python train.py --vocab_size=2038 --norm_place="pre" --init_std_qkv=0.0361 --init_std_up=0.0361 --optimizer="muon_variant" --doc_mask=true
Each number is 500 + 25 x the weight over its row's rms, rounded and kept within 0 to 999. Layers, rows and columns count from 0. Numbers have three digits each. The size before them is the row's rms in percent of the matrix's.

# layer 18 MLP gate, 768x192, rms 0.157, rows 96-168, columns 0-191
098:481504449514533513509466521453522482498510487504487522526505465509525520506498435535477523475504514528479559482508491486458521501521478499436504527548490464479514502520489450473488476503517523511477493519490463534507456535509474495469537501455485494530524483473485531481514493513494487516491491493528525464478508501470515498500502488496490471521490525493472461483530500498525539484459483467464485579465485451483471491490502514523545517502500516490497518500502484488518546511516483519521526522471508494585499476519505481481527521513476515482536515537483471475475497529451494503
100:511537512515444495523518488508521498535516462524465560531494467460512522511507458501532506530533527500521522463474556488521495506518493539488505488516509504530500487542516453455510498521453511502524455556511523524512453531485504510491524485472501442495494531551537456545493501519483518508498496541506514486541506503517511436519513495505500497504499457485500516520502509493552543529495484488477525513513501481487475498508521519444496518506509508512427500521512479530489436513504455509512518510523471477502470470503511505509531507508471466516506493510502494506475482467471481490
105:483494463470509507481487477518491513482498543498497497520511526502471514484530486481471560538484472499514477484531518539510464504477524507508513509479506502482516469484524490502507532466508533499475454440512514475520436498513497484492494501524513512506469485481475491534482482502500499517492465519490509500553534504490531451438534513500449487440547496469448476462460513485521517480472506477478498511546520481490485495469480511437518496469505508507478494571515444494488495558513491518515479487501498507494480474474476475514516486468526485479485496484496481499541515440527488475
095:517480493492500496506499508454472527493492494530451464511500497471534536523485509496431525476494471482514524495500528485505528481487478528517543497442519533516487504513497476468512443510494481477469439487514449478478468480513530535510516515491514520543494516492494507503514476525505495540505478469482521489512482537477500497436462481531521480485479516490473481545492486542492477478522477492506471515523521535512451526484535495548514473546527477508512535460490514501477488441525452511523553500462467474517509505499492458488509451519486473516479518518506504520498486507535500505
096:519484512506484514569488504461491457495506503518516508494527496463516465491491517505564542511524485480525502547495524476527488455499478491524444534525501491496484509509529445543488499478468506513471561479496489497542498484519521521465537478486466504500486479480508528503456519546484486499457513483463526516494546523546519508506503490475487467535491504499514497444505491520517473542480494503518482479479524490541520479486523492493475488511493505466504509479490511534530490459507505530522508482515528557507499510433484543527521525497449507500457440482509504497523514492531516485
103:527481486496508527509487473450467514528530502473513452546517487525497467512473455477451485484480525466530516471470532512483493563527526474537502539452451500475521462491513498449511494507502483469503511477483502510499505477476514471452476547512487512524521445459513506494486494495543465491492496494518524454469462501482516488524460469528518515491480488496526476530470502499496521476534480515505481477502478504480532547471495510501520507565498484522528518473498503508534490488468499484486491544506485470504526477511511483497503529531433496459492488491534494470480523487541523479
095:520504504542512469476570537490478500494476488486508521504517486509490451492532525483476526463507464505479451538552498515502544470513530499495499465476535562505497516465472490516488482477509489503519492478505541489523524447510491470503496495490482510480499521535500525501516441500490498481505522534442522520524463507487494518514499531522490491484491512515471502509467524493548515484499486512479484458511516479478478498508505493549516506514525516530566497481517453469518509454493512528481507536487459518548479515462535505498517518550524469439502468488509482468496495536463505479
099:509517473526508514529526509503509530480547461489481494481532499534499500519483520497486500525506512499473482489509533527501461468523510442502509522525534484559566520494489526519479479497518476491462481511561489492484485500493494544451490485477514555496463466461538496537512503481495486455509512471525452524473521482520477505522494490472518510485497508507492471514542481471502478512483488462538500533485465542476486531499525498550530511500515513487510513485513487455504506510516445503498526496494529449492565505455482505492515487556518485505460502490463477495462494538538504475
099:520497449529503479529525509503470551475499544558523495510505484544508485498482501523484487503559499502529515461465503500517502499534510511498467502453466535500504497490462520504525472488505495492492561489502511514489505525560509467482481492517504461513458502457500440478510529516471555531494510573526508514508528468497540503513491481489493529524482495502492497477469519471481503480514494485543462522535516508544499472549489542532492547492502479523499506479469483494491504511504452488446484477482512503490482491479511528538530487504494493519476462466453483508518515458484479477
100:491483478492477508505494545494505501513502504503464523459537461492481537506492484496511519479530514475496513509508469482520535496473505516493478482513494470490512503494496506458487483541507544518468552461497508532499490455536490522532511501497511480474472453432512461553514505496478541477500483455464520495531514510483479470474472532517525535490478449478494519516513484514517546453487473470499529533492477530460540509498524455525522487515504520484515515454504495492510467430464533497480529460454462489521476491493505495488456498438517484524504515511474521501534517531503487502
098:493488539527564503505483491495541475465466517493496478505509490548508524511528441516528465486566524457543473529531521490493514478491483509511535529565545490478508525483523484456484460499526541502440477521521478522445471478520484481481500467534496505470509521492490475482516499530528527497511542499460537502493445493504493437522458493499514503500502490455480524531484526494490512477507521497512472515470519480473496489530499495496516503500488506496510527478466469512537485521480520456464505536485503482528461499512494507534509501471527498531498492505489468514537518526530486498
100:451486531513480495531494511494511529505486488506485478547441525489499485461513523486531479511493537483544470491481464496512523478524509486473478504503454476537550504529498516509526508543493478528492508507450500549469473462529543488504484510511565515499492440475434538548496489515482521496513527492487494495494458459530518465514544489468468513495468469488544492514519476513491506493514510491541499518515503505509531513484506518460502478501517494468467524512508464498526511524459429508496486500499506502470470516447520480477527472514474542493498498497538501490514495479478507461
100:451512477496514486494519506484506462502509494561525489483450519534512483540520480471493471497454548534479487500517503481462532462501499474476493499500474507463485490507461487491512503568493549479491522505491471512533438546521477518477494491503466527475497492460480486468485520523465496546503478484509465491495491493489490498518480505505494515557518511493459517518446504487491506465496497488479500507503501525537503446530538508436548516538550558501491509527455515504495477503487513487510487491477468502495491493498550501478513507542509459479561488496515504482496470510528522502
104:537513481474496466503517469506515513539480514482502514491497500501542515460482489506509505469479530510510488541527490498461525510517488500513506486471490523491546529514488474492515483465510495483449452504512491479536505487497498494512516493504456485460515488433464476496445451495534514536458502505523520476547551464522488520495482540518527498516530479494530453513467495533469474508546524532473477450535522504491507520515504486517489489505492474481512438524540506503503522531515530521492488499463553523484491545545503486511478545510480506471462452476507487460523522491523513474
104:524490513469555494512501476499533492498503531534530487434510506510491526428480492554471500489492486560498497517481535524524484505494530469502535532467522518496502492514503484516511532512538510514476470486487526513512487500533539513519489479516491497474454496498484459511489551507494527521502476475448479501471491497489519492476504467512522483492500516542511546523557516476505507467468483475459488476508488489467499510462515469509525517552479481472501502492517488511538491532505484479535482537516499499549490491525513537544481512493480493539503447511529485558443496452482484505
107:473496507523477480494529495514536519482517471514497471475504524539434462489505483519523516526504481469532467516508524548452485485493486501488518459489498483503545500485517482548504502524500489469486543503507457488481489454515500550504515528520531559510523477509509529478488526512519510490469500476533552500502500534491508525450464479512496476480504548480520512535471496533490486477496511512542469494452524529506517499519575490518477533498502453541456498498481472497516543503522484495541475497507540483521438489484470505495513524496500492485496509517459499511527448492487517467
100:501520517484497530500496441472488536514482513510494481511472483464479506513494492488499475521492479515470521525461543490538501469524477481492466490518475492514425457540501506486497497510501484493467484534462518525513496478512483494533502521464516552478536495537441488475503493533442453568489504489532536545503491527506504474518462459505509515481444454466498462477493503490524484477505478533539486527502509480476481522477528500526541488523462505470525492509475507515463487502520519474521488514483500485429528483471485535515488518505495485493514532542485492488488514459506475497
097:464537507501469521520514461527512497488523502500485498523503530470442508494478481507505473530507481496515500486471515490492528484530477516542492461505507494530510460536497492497478493510511502499539499468522488501504464546525455508483536475509512491503494501509541497479506496496466514461442476537509511504475522456519493483461517548508479463529464555465548516522464534470450523489486474501467535498475545504497478491500494516497456552536519463491524505490490480520466521545514538478505509559475502499504470534494447522483536490488539534509512507523503458480501472481523544487
101:495510498525478527514497484509535551460519540446524533467468530521517473516512500503427494526506487506511493501496539466487499506498512510499500548500483450521474496495544556475517538497531478456492475479550570506504455509490500500546510504469530511505490497515479494527545463527485517489498510483536528477520472514517502468502484497469528516503540505505498508530493534487524539465501493487513506490506508487480521533510487477554499449510523536481474465463506464504493482478504523489490468469476505476468507544512514516520522520485536463500552494504491506485531502538465514456
100:496480485538504493493476528482500450504527453479527501469490501503524469536462463497497504521455488536488491483540524462488506536532490477551512554501476470521491468503518502504500475511492487505488555479544507475525506512517481508487512534469501496449515508533472470518471476439518532465507508493476510478535490520523519525518517494441499507565494526488505474499531475523501491505497467492463498504499473520446458514478507472495520531466474518459505516521519493508513510451494472500496549472452507492496478503534530559476527517471531512489503468512484513465496541474523497486
100:533481482521523487482531522514492500504490496521539505493513532512521521514518474459474534461514512478471514533561522509511472511558464492480498509488479505519526496516539549509486499474460528440500567502501536470475476504505468498475465505479479496502527474517528458490498542469528490498531456483489484490492510499514554464523474579512529478531492508476507460480480484515541441484508502521518519475493489527471511500508483526501484540477473459524504492533501524510514487509486468508511520494515493521505494524482491498534494561441497529480491475496517455495482509507530486536
094:529472515439529496466556474523483506489495492515482495505479515510547504467464491494500484466492520530473499487493454532519524466483477484451475506498516508521517516501484500529535503533475511529511552510495497507503506552457504484491479439460542507481467520486519546510525457506506461528514475497499480535515479463449506490495507493537507502489499512457480488488486541487488492511478542505471469509527520508519484528502537473494502443487519531460472516502531497506502516488539491450465473545476516498512483477465556508510507500475512473497475482504543473472529544524465475493
092:551545473513513512492523484473515534506519505527494519464476493536490483549479503499513458497512530531500513460486527477502481516545499474509484523475499492507492513509518460549481523532466484491490524492459492505461513507421480484472494497496546540505512491513477547536463496538442531482471473456516516479541486519550500506485492499499543498511495505458508480547466472479474514476540517511478506500482494522538488489480468489490503463507493496511458515517528502480450518508519520543482529490494497470528475531547470499508518517461478494534525453487507488522512454493520503514
102:488558481506476488505484479509485515452473507522480471484503460525501461478448493452480500538494487514522441518471517479520493498465500528483514516524502467512481504496534471498506490508482494573477481540521494477448523549508522490498491505494492521507497477504483491493520491534473450526469439486457475450530529491512514458521498484509509523515526523505448448484490477519485478485524486533499503544554497499489477493455484496511502508534502525470471538555498499460496477489524516521485489470552498519490533482488494492497481514511480470522529467530535500503515530477493471527
102:492479514515470537480498472508517540470520479490490498556480496474528499490471502479485537487502486515467515508473488502485482513532472497495520456468508562526562510514497475476507482512487462457527487502486506511482511481469504498492498511465465515517495554468492534506484507501524522504443543533483502544505521501538493531451550517490502474531491501515499508445477474492506502482506474434498504533483523505522486504501510490487536559496483485480499534548468503456475467545482494459559493513521547486531523480522533494499498496477457487489512542535528511478494514480525499519
100:517491492534479516482499516475476495510485530523504447446509510465480519488536514511517485487509519476480479523548523496501534547546514501516511499527473536530457493523512515538496542494525498483506491539512516528514493511471520558511494470523504490483473471533500491481473439523470509529531505514477521465512523513494532514515473503477504475479465554495455539485469489508503449514542466508474492525537521465463515524504536464552481490461517507504505514471511487461499486471501528494501496501548519455476529491489503498524504478515506446472473507493498507484508467491565479458
099:515500464537492518507524485494516498451509497489519487458469533518514501463478536470510515542506523510499496487498513530519520484531486502537478518534543510469434481530521443548493546480527482477512504525503524479511487480515514500528474486506500469519526483518490487511470468510531513515472498460517488482456460522489503503489524531486566496539422497476522516485503480543510500482509513478494519489485482506518450469470470531479468527476505467491476546511501464489492495512510497518489495507469522540449495546522451485474526485478488525524477488527474443481485516516489483526
103:469474531488517476509490502526482542540515469494488497515513491509526549488501487509504551470537541572485504500485462511532516500546496483516510499491509490471532479500501505487505502509486503467490548515501487473480478509495514523553556499534556459487485497514514483475504529471490518560502487554494445495496524544477506509502546519484549535528502479485535529481516482497501507465542471483497464587498528493462501524492516481541537504503538484479501501499490492470531486536506509554492471476463530493525487553506483508504500495497501502493506483507505503509473535489519505481
098:525498510573455502528484515493495464523494507538509518498499490487518524506445482531519476495495484541478478499492562486508519494520450510486446481511500503514538528515505487520500497455456471533463508544488483501510485519489529502529518457435527512460498534535491441505496525497510473474500481487531533465522489485480476453503488510480496509476494533516511506527502497473468503488469480504519486513513461499504470482504531474504513477524545510431505520529525518478534512533503458478518477452489473479527549505518510478525526456514508463548483476498484512489495491518482487517
100:545524543512523522484512469468485488536468491468507525470446510509487546478497502453499481523487458506535433534494517505507482471515502488530509498507479520526504479500528481457514519482515493519535491523521510540506464492501503474499480506520501536487523483506536463490513557519510472512491469508480464515556491496560518472483461534516537539514436506517538473477514505490482545466522496489478517499491464537498514506537504508507530485498486526526447488513493516501516494488493523474525541504515472492487479495484487535550461490457525518513537472501492493500490522473498442534
101:469469493458494479508470511508469477533482489493510499504522516481483475477506538499529477485464548499445538473517515471516475495508492483478494533513499525517507533476484536497524482515476482506509570492447551514456525494459467526492523520465475510486516456500487505509490512524469551489539500484552499552529475569489469465467466517458518496512526517517465476518510474484486476494528498492507492520497535513517492508472496488470500508475512492493483475475510520495471491507453481508458487474478535486519560517491513531521538516557502518491530481506549471531505521516515510484
094:475507519497452503503465508487480501502491527462507532483488512492508535485516480481480484477513478481496483538537471493509504523507520537520483513508535506489490502520529501506485496469505484524551522510505504534485449433518480454485525486487502499496503534451508437555495541521521511402504510498512500518472537511530549494506518508484477450504521491503488524513538532502479545496494543499507459471493497485507494489475487532519493484438498467513505521487473475510512495535477528474528468486529538534477502517510461516534479503492469533529483476514487461504557526506486482530
104:516472489489451503509482536487508541480464459495530471475516480519478510476495497511524515538517493534521519481492486487514553495494537474528480491485495487522539470495500522487524515529519492545535499551509500495540545492480493461480506484526505502497512481517522497540487502529502422505475522516517514498530468484486521496505466484505488478506489459476489491499480511509473489495523442492510533522491489485503502547491489491546475474487538471478526489511491483489512531506512528480507551521494462514459457456484503429514495525453535488447474457536544441498509511463482513507
097:473467493490518449450478529497480472475499493515509489493537474501505452503491491472509509479504501488510515492513508498505526445536512504464502511494460503494492495517502441509485480518525488487510460550508503489481491518522510490468490513506508510497545456514453481534519503515495487491530469498561508480514516477494515436453475464507503505456503477507492523507489487497436536531489512510497514534493526563486473486495522509478475494486483516534532512498476464530475511492439573534522479499501463514479523505555511483495469561530467486516490533505464488508493463541507475501
100:472456545458487502462520495522469499475506468473502522469467506556538504532496503484484523478509527481512507516478467483486478489562456500526480522490536525548502492466529533505461528519486476526449506489486510544523536510546458531494505511460512478541508500471495441532507485491486481509476506520499495459459489497492514486503483492496524511514521517464499501471536488459494526436507491519526457495499517474480486534500512526488488505517498492517493498528539457521481491513485497490450522515484466475486467507548539519491518479482538527524489505508539490512483499483477486564
095:474479508533491516503485502529539471453471471544489473502514518449505543513530479522529458506538510465528492522529491479533510490520462506506508480511503486500549510508499516476518499511535488509512460499452522495562497478470499523478506535496457509498496481496540478530530502498523527462500537519513512515556531465515518471479487508505524512463493528450465451467534512513507440529511506495498513543475506488517481493471489496516501519465481488483452466500497494492504483503570515521503487500472528494458516510517457503494494482475547490477529484474483452494516479446511485531
098:506506498495525466534533449490522463525513506512541496495510486499471475479520496503556544506507488478475526491493520518544517479467469515513496497502503505483524486528497481591483497478503513522492455504505496505505524484514480535485564539524527476520527502489477472474471501473500566501496508495503483464534483509509499502461481499519498463463500502496505499495506514515485527481562454484459496529553462510493457477551488471499502538518526513549510507436460506494472493486544481493537481489493482486479501492497523465483534511481487457457516484508494534515497531517460502491
101:539538502495510491458499520514535535491456508506491496512501471437501537478476476523451475523541495473501518500507527488491492495482513514492483465543475540524468511492514516468496483487481465468483518515494532515545468527495434498473496518495442554469507502453504511495527516490498487469498497459517512526521500536527528515544498500541504519533465474476499527533530451486506473533516470502505523540539535493501529495492498443498478503480495531502482468485489467479452521481491524502494497510508469456505524543484475500516483510475456484479533460522508512514505501479486460463
100:457496521487471511483512460474495464477453529470481454521521490451579465540484495493508478554476498521510484503510485509488503494467512531542507493471493502458508514508501534549523492516486475453495528477465486465495524493516514510451525520511479505471485532489494508506532487500526516462501473510496498512525521500502478469499488477521497513503510546498509516486527501479490520489518461492496506477492475483467491487501526465465568531505487538539532469508495507456521479470531486531480516532482507502493525497497514457417542495478510522531494479450526477501491518527467538480
106:474528465522478509507500521524514533488488536523470496451522520480468532555537544494459520523463521460511484458464508461522510520484506504545470522506528521516524461516495539478507500477488514497475501477521527517481515516510483500484471495531527478467496553520509501491519463532467494538534497502489489487525490499491495500510505495483484464447469535520524506493512480487546518580507501508464482503493509454497515443524496509514507535526551493503483525521528472515504490516502485497458457483474519506496514530535458463477494505484516518533488481526530539519501476491473551458
105:469522475482469513512430473492494538534510485510507513482519534456504515482486491440510504529470514502518520511523487465494439477505516498529459489509497482508552470511534499453492541484500487498501495504476490541518501524462456489472491519457477505459465487502537471495498502437506463495562499518476454483536524476507477518499481483514474504494457495532514488507476498496505468466515486475531463510495556506497491511524479507533473525514484516489479513483492524497503492475457488528524448499486510539543468487528509518521471473515502498535537518482536497478493492544471542483
100:521456496528495529532484511537501549502498441484470513487485478506464470484492491471496516526494491482507490520572521488496457506527506516495473468506489517483492458518489500513460489480504529531492555524535500502529517481539511499536533498468522482469499475501474531483536550492498506484509491491484510468502573513512521521516467498502497475563481478511479480487540499489504476490461509473491507557513467526491468530528454477476488517514469551498509477516514480473506521495476496542493481489460515523534466503485466525528483471474540507487484457499499483500499495473547492440
102:515512466528496481549473522490536571456504491496492583490446487481514525536486531565527520504490510467498512536520484456511519492479506494484501546466456510509490527487493535496516489498530510494511455548482517505489492506478486540483504466515526530509501511465441519511503518504523475472480547464493460519488541459494512497485538502503541538508462502482478502477505483549491502524496536493514525512457538500521477465510496506496516488509474509492501485503490487513467487466484469500493481454525460535464498551469511491497506467500510507512511457514498484493531497462514508493
101:517511477513502464517537493538513533470469524504501481497526507457488532473451543525479490546515530467464498531507518479484490496514472497491502458511533507511502502468528502531492555489486503514509495535511560463511495486528526514542497517530499479491548465515550485517496484525480475463476491538544532492507465489491514471495493519534486464497449540482518472510482535520502495502481441496511535553506469496524560528523494490523561482493504503488478469557512533477493493523538503513472482490497499502502465488500490483539510491463521512495459499471478505510481489505499479551
097:534504498543495479503508558478482491528514537499499515490471519510537517498495493523492524543540532478501491504513446472488499509528473495497499534545465487486515506484522510466502571517485547508504504460481467487523473518489495527519454488469482504474488560470543461474521499457481505513467478509541463520513468466517466499499534485542473527501507488485522498489523456480468543522522512502508459509493516507551521520505508492487438473470527465485540520518526542487506465520511505487497525529497502500527488508484519521522476554475508487529519509470461500491521539488500460519
101:493502462497471509514515503506507526513543465496552465491512525535550472476522518486527478477480520495538511547506475506470557456496516521475495528520476500511487553541512471501483530523516529532504459481466523478512480489540508531551483489479464497492499510485495462510485538514480504487480491507480482507496495534533516529509474510485488448507509511502499467483508458471501466569474441495479483515523505496500488484503487500497501503512516469478513574509500467529517507481526479519536481490496486491512497496502549546489527519515454487536468557521461537543495502471494472496
105:523484475490529449516467504511511487474512470461539492478502509490553499503505528502456515511498471488496503486499512499486489472523511489489436513547536498514489496503507492494452487509513499483497518507492487480506493488517509522503466516477506477533479585462459498557510512560481474490494522567444480467505518492506476508513509511522443512480514528495498434518478494530495467504527488530485497512507516517499480463507488519467506434506488527509471450494478469477477486505481513461483511523510487523500474523508511535505514568562511512525506528514462475524509483507498503538
098:531465517535463523470498481514484510493469473499523531549505489513481513518485509548457488548475471509458517521456461518442533509481480491493496485471464486492491497475503476489519490515522533499520499540505539501499499499455498521488503510487540456464481442513514499519474497486499502512513512497502465507471499549484486491557489476549515497474485543473508545505539586537512470490468522490521529541481492493503486518480497510486519479519479474510476495527488521507518519491475510520479486471480466483492518487509554492471477490507533504428481497464472499500475521467543507508
104:472517509503522488509502509479503465439462481468499454516478530533514474540553508516465480491486505510548472496515500493478481508494497493510526511549505550504496535538478470451522504549505494464513503527544484478450518465495514525461526514482508489500455513493534460493508472468484472496525456501477496500472518465491515469520560515441511504461520523522472467480511518479513538502466519455444477504520494463486495505525497512525511507487479498519538523579492509505514510542479498545509505502476499516507493478529474490541502541495506488471488490485501525515487502468510500502
103:498474511479504465479562507496512509512554509503480496503503523513484563495525520495510543474513466508509493506480512597494516497479505462473530497512502495523520497522529516495482513510482533521534468493479473489477518564507509490507501513491483482500535556485465479522499510529509486484484459500504505513484499521454483534506434487504519485486496518531472495453499457523476552466508486504464528550438482481492479495493532482467482492468504461538531514486522448489507507490513494454479506478514483466494498534505503471502478502494517538504491485494502519549515493434505523518
105:507525499484480474559513457487457497459494494547513469465456520475473477489506485457511451524518504490510497486443534499486498534538494491491504523475521523493515536521515530520483493507545509521525536468496475475462493464540455491518504542511497507506476512539486495483513531485483451477451501517475487487537494525533479501515488528499513491518485486489530561507538515493491499492457522478509507526498466489496493522486518543491480513535515496508496516485499557551551474504483466512491487518480491489420494518508465504463497476499489475492477523545492525504487505493477554522
102:492479472484511486528516506513511475472493528506531464517495518515495556458527505507471486482428542502499462541484462490490481538478531453473563500489449548475522490493529497517522484528484532497499503531526552494486479485479517473529491463515520506475498527536482500468506450504514487506433460482548468510520483460461510485480533502532521524513545516542460476506516514498471513511534499516461527498476468507492526493496456515476482501524541491471524512512501483509507496508504498529495474499494490483492508466494527507487504515517509513536435509516473474507484457477501524507
107:460480476518528502543489529507498458489532532495545499569458509486498507478454509452510460544480536479482487504487523526522530498509489464497506471540542502535452472499498533497518500484500536482532556447531488514499513506511509487522530513474527475504485489511486526518464513495507504509458448519488533482491523487527502485480498475493501524528485509523452493467505518489501539537493498527487495494458518475473526482460472522464472537541459510482486502490483539511538516502494518493531491483525502513531509515520496496485512471459490504535455479464509488482473518564481465495
103:494486518479522465470509510481479496477499469540488511488500508491522476508484506511534535515550526515522510451505469528527501476539495489462542488449564482495546507514494504496512504475513480512518470498489531513486543502471517473467459499494510532461485488469543507482518451534475482478504558522515541467462477488494504480477456479482480494484483512532466486508524469496460442509501482520499531536486501505509504483451463497517513511516532513537497481515462457491472516483467488514527505528492532537522525481507498552493479466475476466541445488524473479504494529502469511507
107:488511466521486512502480483511503492494529484530569510493492491504478456530507480485487489505532483488556517545502503468479473490482518492516524470553508486448446482520504525505467521491561493481493520479549519503547503511458475476515517447511530478514526483515523506538459500502508534479458544490487467473482531526539497511460495528533498525498514479500532495496472505531478512503509517479535500520502491507439542442516529493485453495510511514519453524470505485485478519487437502519536489484527490514480551510470504479505517536528509525476500511532493483463503493495500501532
103:524509456492499465521496516517498495539522548484485488480520482467513452496495467469493517530480500482542474508508528453540527491487510504465521507478478522490491529473490522519555504493515521456463470491472524481451524475534478537474517490513518513466514452501512476499470495528459496484503489493476514524533514531525540504487516467510486453491480495467499457486456474509505584499517530481512515518542488516466496529541518487480491493489512462456480511521529481502478484506470518479483521506450507492489473478496499478556479476515513544519499512524531501472526526452467514471
098:499483464500501542506505487446509444454506510522494511510475480507545475467514501503481508538502501471429460518550513482487516486494491525505513520479509498488534541509503485476470513515484529475529468523465478528508505516479533525463487517498510516538534555507467533450534550472497508534518529477514500500548490517504470515500439487518494526493528510514447522497501493483475475485517495473473484515537481506504520518492500448462531489501421499518503509487492529467518500527485477499507497526536491469513499488475496502484494536519447525507482474537525498527505480471487549502
100:522470466515489559482477557482450484473529478465509528487490478528537527479564518531502487556498481464482517485491507510479516479524492514504505496478506455465541519498512493509520508487457529497535500478458524473479516537547478487490503491539510434529500538527479498501498503482465496504489445481500462486513530505537470504506487498501475476466490469485529527508507543510479530483491508486498526518475536488503519514457527493500501540481459446525507509473513511478501523517464483519512513430472539473487535516514488500510513494513503557536505500533510486496486519487484522518
102:503511485515519480477536513491443472485511494482516489516514532508472517521478493499515467484540509495494479456513489479480492490542482496519502516489522549484480495529488470469513532518466458486473519513466450484476499494528460522545459449553534480539504534489503507509472473488521487490490517449573510464477471510504482505538512448498527495488487496460485480480495461504507524476516536510495471545501479514523484468486536481485482486487476495533560499542471543481504484541505553460502517471456515496511519484511531527495477552470494495503476496482506507506504474498484538517
102:501498478535493489472469453521526573462520521507557476520487519506513505509493489493492522451483520504500511472459527480552516480548486463520486515478501535477513508456469509510499437483505512498496496520512515470521504488536452487501490510486495479551505489526510556480546509499493464503531450504512490505491484496476489507525528503513508492529513485510485454503508449467551533510509511512508510485475518493482478515527519475500470505517495497541526530506481539543495523520451511529504508501506523476469536489480497539542484486499545436503506508534550496465537482529481497472
101:493495495498551477508487500507485525450462515534487495488493523575472516489470524517505508532498470470463477533485477492478500483516487517512528539498475489499529508519505527518503509489520521490511514461492480534522470506500505515511487477481477541555542502536497504519482537491476484491532519473473459480550492488447515513557517484508488533480488491509488498464471463430507508516514488476496543468469516501499479468489500486519525520509460533516468539546504513555526507536487519493502454476469496494509532485501514510494534497551491492517437501486518478538547494466505529477
100:498539468497470488507528482546505510509469489493488505539477510500479500484553496481479489532493512519509545496522504512529519467508507478483495522461477562454542501536488534558502504490500498475501514507467511453516478476469453482514509532481498450500468491482528524518485491471509533511477467455466517522489486502525508502496540503504508466480487510494551506503512550492523510521469513475510515518487494497525504506516517493443483441527525514529479501530503489527500486499440487511539471435491474518527487496471510486518526472459461508521535465477478490536459534460485467485
102:470505444514503503462515519494475473462528484534536480480474490548442449459525493471518486495479538507487461533503512481506497520464515470521526505483471486495462456519518506504505501476535477478530520451499510500481491497512522490486539502513493473517481511515488521485479526477440528517466468495511520543504480484480497510546498469493511506508493491532474495481478521504535506534453495516487495503504488514526504454521521533509487500504502504524498535475515512483578468501494527490456483468507503549510518487491492492487479561579470515463456489527506538498503492534491536512
104:466491474539493506490540485509474467527466473453466497498503548485511455494505456493503505560475484424488433485507498518447503496494520504474517492508522497541498500522477511498514515526482472551513507514487473506480498485473549528501508562486509556492517484504489478474501475520485498484456512505477517519508487534535509511492468511475442499510483472492556443488503530435510524491510520505450499531462522510503544505500507513499490509492466478465492518518505515507537519469501518468483521526492489509486443476484489483488516500467533510508497505484498478484497514482547525518
096:487497505574510459497470468516495507483537552532495507474497490492500532545509486541476490532516494484538504507547527461473557517499528473507495523473429456462478496475458504511505539499520483495474506474483481472507494477513477531549500501495477493533476554535509488502509507511490497455484479494509473519502498517495483507514515485510496497490474490495535510503500492525526512511507521491506460563532451490496505494536499498514546513502503509529494480522538500488478488491491477481496465508527512530482445469469456503504446499514489504551479503518466553482492534568506495520
098:491482487492541473499494511493517473530454497488511469464538531520487541437468484508510523468507443492493502517495506515517537545519494458461541511478511510505506508505497558543444496517482477476473496466479492484535481546491486481462456533463551492494503488482472481513466506469461507455505524501482494518480502502488498508487515474526506499503501486449536547514527501514470514468495486507500468509458541521449519510523482495521540508506515488479505488540461522517522480473495520507473503484479490468510494509509538470523463503474468496434504544494539486470490539500495487479
103:520511507531500486498532522459531526473505479504536542497493496541474495470488477496494498499557495491471508499489535506495524495464529498499508510487505504504558488511465473502487466501457536466500515475459506520510517494479492511532487495506484469518497499473488461456471516494507513457477549558480470484478505544492495488515466461544501492539540506497526516514414483462487498484472531460531479476485491514494501497480561559524472488513526486480466438502491488476450539489493497476530502525542510543476461495522524471497509518516515474525514486504495492458517495494487504500
100:455513504499464498462505528477500456456520491496493482508470524495499504553542476480510490526514533556492492524491487446540521471529491509500440530410505489426498494548472528502490474513507519489529471520503523518523526456468519476511451529514514474504486484532514521523493505534517521511506455489527456502529516502478485541486480487517524453483502484488486496542502487523504495467522468521484487513516502487525555502507496496502479520471494500465500485539518534454469465485502517500516506495498448528501497526504533513472509496467498495497502515516446500485498508483521534484
102:498543489521530551505490498507498494516490507499522476533485456494492486501465480520510503474499512470501561514505550510518535470498488494495457510496520466502485476488541502524499447546519541493534502493505489492491511449474498502489534510530528516520552520487554494486506511496516495468488473503483528513500489507504466499483479526514507492489504495507540542522478547482512495529464468513508554470464496540470482482487481500477522525447534480508445439509487538475492476507449499449479493467526527510506519479484436508518505522492479523520514510539522501448495471505446514518
101:469513494505534531479516511511524509532495483512569523467470529499509515495536530531527477483511522499478485514527502499515495511496481450472513541525500476525484491509510511549480477471494500509509476508481471527541458476520455482549481494468493524470477507498486486495496509485515460488470539524495468477504472522496566458509505503523495538500537533472479523482490496445489457489509504474497459548451493515469481531474482522488559581516500519488502509478507471474505510506509512504478438497492503515532491482479526531467541517512493520495525487498485512545501495470544533496
100:466506564523507526482499505530535476511531509525478465534514489478494495454521558484511525489527483530491525502512516443472500440501537511514484516483540503501515513501514489488535493500524514504467460474475477475487523484499488489513498507528457558502498530512502451504488513463492469503512483467499499472554470487483470492476492512478502524464516458542520464500490453534510495512495508470478508502489472481500519488506541448479506516487484496509500507542482507495503495489480499547499436560487531557496509530538533503521455466475513501535494444475513504519522492477518501476
107:503434467495474507486507496499464553517515463496524476499468535503480553486502459498494516493493507509527477530524466520450506551498473522494492549471521483544497528495525485515497491505516499557479503478479498487550512470504528530494515524502502475500491466484520481511515513494560544494445501478508462510492450524555470486520533470497494513510466473507481475490533486453457505499525511511510506482535535484534485496531485485516497499546454498503499441515453520500471504535486483531495515518501512491495526512474445511475499520496477533514478510489515458466511488510539511475
106:509469515459539483490478512548521479490498463540478505505485504491535496511461558488499480531475460495500514515471538475482488473499519529468558458488488506474506456488511503508531461487524527472493485468528505539492485401506489495442512506513524489514508507494497524552476509502501498498501439504513472522448469508497476490543520489511485473475537492482465504513471512508476538516497492480495509518509515502547543482452507483517526505502479547496507493504514466454484485497506519508482548509531516446527505463517551462504524498495489489503513475515465478518509515496492505520